config.toml
num_hidden_layers = 14
num_key_value_heads = 3
vocab_size = 2048
learning_rate = 0.00518
weight_decay = 0.16
schedule = "wsd"
final_lr_fraction = 0.0
Each number is 50 + 10 x the weight over its row's rms, rounded and kept within 0 to 99. Layers, rows and columns count from 0. The size before them is the row's rms in percent of the matrix's.

# layer 6 attention query, 192x192, rms 0.139, rows 0-10, columns 0-63
100:64 42 46 44 33 46 39 21 63 51 68 67 68 49 68 43 45 44 54 61 52 32 53 50 50 42 58 84 40 68 56 42 48 62 34 50 35 52 69 47 44 49 60 46 44 62 41 50 54 47 33 59 52 42 43 63 39 38 47 56 53 49 47 51
096:33 63 51 44 46 36 76 52 25 45 59 56 46 61 54 69 33 60 60 46 59 67 51 54 62 53 36 45 46 65 53 54 32 27 60 53 43 53 59 47 50 53 35 60 40 58 45 58 47 66 38 43 51 55 51 66 56 67 59 45 27 54 50 43
100:48 38 43 68 68 63 36 65 37 55 55 55 56 46 40 52 38 47 36 45 34 58 43 64 26 52 32 35 39 69 32 47 29 60 59 56 52 47 47 41 62 48 56 32 68 45 52 57 45 51 38 54 51 55 40 51 67 53 55 55 74 58 42 47
100:55 43 34 58 50 53 53 56 34 48 55 69 62 50 42 43 37 45 59 48 29 54 35 32 52 40 46 56 48 51 48 54 46 52 29 39 58 53 58 42 44 43 37 51 69 52 53 39 48 48 77 60 67 43 54 59 45 55 61 53 37 41 50 57
100:48 59 39 47 42 50 45 64 56 33 51 48 59 48 37 37 54 58 54 47 58 43 60 50 51 51 54 49 53 63 68 38 57 57 70 31 44 55 43 39 58 76 58 41 56 50 63 52 42 69 55 53 38 47 39 53 51 48 60 59 52 51 47 32
096:26 49 43 70 47 64 59 65 39 48 39 46 35 43 69 46 45 66 36 53 31 49 50 41 63 45 49 45 54 72 44 48 46 41 46 66 48 46 30 50 52 59 44 53 59 49 49 38 56 36 31 61 44 57 33 51 61 44 22 52 48 32 52 44
106:57 60 61 57 40 49 60 34 46 60 58 50 50 53 51 45 59 53 41 44 47 48 56 49 34 43 52 49 51 56 36 36 52 49 58 40 62 53 49 50 43 58 17 43 55 28 51 57 45 46 62 58 62 48 32 40 56 66 40 56 53 60 43 37
098:77 49 19 47 53 40 38 37 77 49 44 39 44 68 37 52 49 38 46 50 53 44 58 51 56 56 36 36 40 46 63 54 63 57 40 52 52 35 50 59 44 55 48 47 56 43 50 52 53 40 44 40 53 51 52 56 39 33 48 59 42 56 35 49
103:40 48 68 47 48 40 58 40 71 41 46 53 69 60 53 51 47 47 36 64 65 62 54 20 56 51 51 48 43 85 42 40 54 36 29 52 57 31 55 53 41 47 46 33 47 48 38 49 53 50 55 62 64 61 49 57 49 63 38 42 38 50 46 41
092:43 49 35 48 59 54 35 47 47 36 64 48 45 47 47 46 38 50 66 53 52 51 58 50 48 50 43 48 58 50 64 47 49 57 59 36 53 46 45 36 53 52 58 43 40 67 42 50 57 51 50 59 42 52 58 42 47 63 46 58 51 36 67 46
101:45 49 37 47 51 56 50 41 42 46 46 63 45 47 46 49 47 50 54 48 66 57 62 44 57 58 60 39 50 53 47 66 55 51 53 57 41 57 43 62 41 55 62 53 32 69 58 40 43 57 66 52 62 43 43 69 44 62 47 37 54 53 42 53
# layer 6 attention key, 192x192, rms 0.136, rows 0-10, columns 0-63
109:34 61 53 53 49 36 46 53 47 61 44 54 43 58 51 51 42 48 62 66 57 40 42 48 54 34 73 51 42 42 57 47 37 27 45 46 53 56 53 44 36 42 57 53 49 44 53 44 67 49 57 49 70 60 66 74 33 38 47 53 36 53 40 43
097:52 56 66 36 58 34 54 42 59 49 41 55 47 38 51 48 63 72 54 57 37 52 61 48 59 44 58 41 61 39 37 60 65 44 36 44 52 53 56 62 56 46 30 46 38 49 49 46 40 41 39 49 44 33 58 46 65 37 49 47 43 50 49 45
098:48 40 52 54 55 52 53 37 47 41 28 48 32 46 58 73 59 46 33 55 40 57 35 55 52 32 44 49 58 45 86 51 30 56 51 48 45 45 38 31 54 26 58 41 48 40 47 38 57 40 45 49 48 63 64 45 54 67 58 71 68 74 49 55
105:52 51 37 41 78 44 56 54 66 55 68 74 52 63 55 48 44 51 44 68 60 65 56 47 54 44 57 68 44 38 47 46 60 55 49 68 53 69 57 49 40 37 42 64 51 33 58 60 48 50 42 56 48 36 68 52 44 44 41 40 56 54 54 56
104:49 45 46 39 56 54 64 43 54 53 71 61 48 25 64 50 53 46 57 45 42 61 53 41 63 35 55 45 59 66 46 48 58 55 50 52 45 58 48 43 58 29 56 50 49 54 57 78 50 63 22 48 54 42 54 54 50 41 54 50 48 55 32 49
104:49 43 52 34 55 60 45 69 45 63 55 52 60 44 57 56 55 45 36 75 65 64 57 50 62 45 42 50 51 72 55 23 53 60 51 57 43 49 43 35 67 33 37 46 55 14 48 37 51 44 49 58 35 44 57 44 45 52 50 66 53 30 50 21
112:61 44 46 50 44 53 39 55 46 62 50 38 57 48 37 44 53 40 53 41 46 62 61 59 65 64 48 51 51 52 56 56 38 54 69 41 65 49 57 58 53 49 49 48 74 60 30 49 35 35 54 38 42 54 21 38 40 47 56 36 66 67 48 50
109:45 66 36 68 52 62 46 46 50 44 37 66 41 49 41 48 57 53 46 28 48 49 39 40 54 20 60 50 55 56 59 40 35 34 49 37 51 48 45 39 48 28 62 39 50 46 74 33 43 61 54 61 49 51 47 60 48 42 29 47 38 56 64 47
106:44 55 58 33 57 35 47 49 48 51 55 40 64 63 50 48 47 51 65 41 62 46 63 41 58 66 44 62 62 51 52 41 38 69 42 49 46 53 39 61 45 65 51 21 56 44 45 52 59 60 50 45 41 56 54 42 65 52 32 59 56 45 59 53
098:30 32 52 39 37 50 52 53 42 64 40 64 70 48 39 63 56 40 39 65 54 39 55 37 58 47 60 72 57 48 37 43 44 56 41 42 48 52 46 60 38 52 60 41 43 67 61 65 51 60 65 63 49 54 34 63 68 58 57 51 49 33 44 41
104:58 67 28 48 53 46 31 47 50 60 70 65 50 55 40 55 37 75 51 47 48 48 46 56 64 62 55 57 36 42 41 44 51 35 37 47 44 67 52 33 54 43 56 58 46 52 73 44 65 51 35 58 45 58 60 46 55 60 62 50 47 43 56 46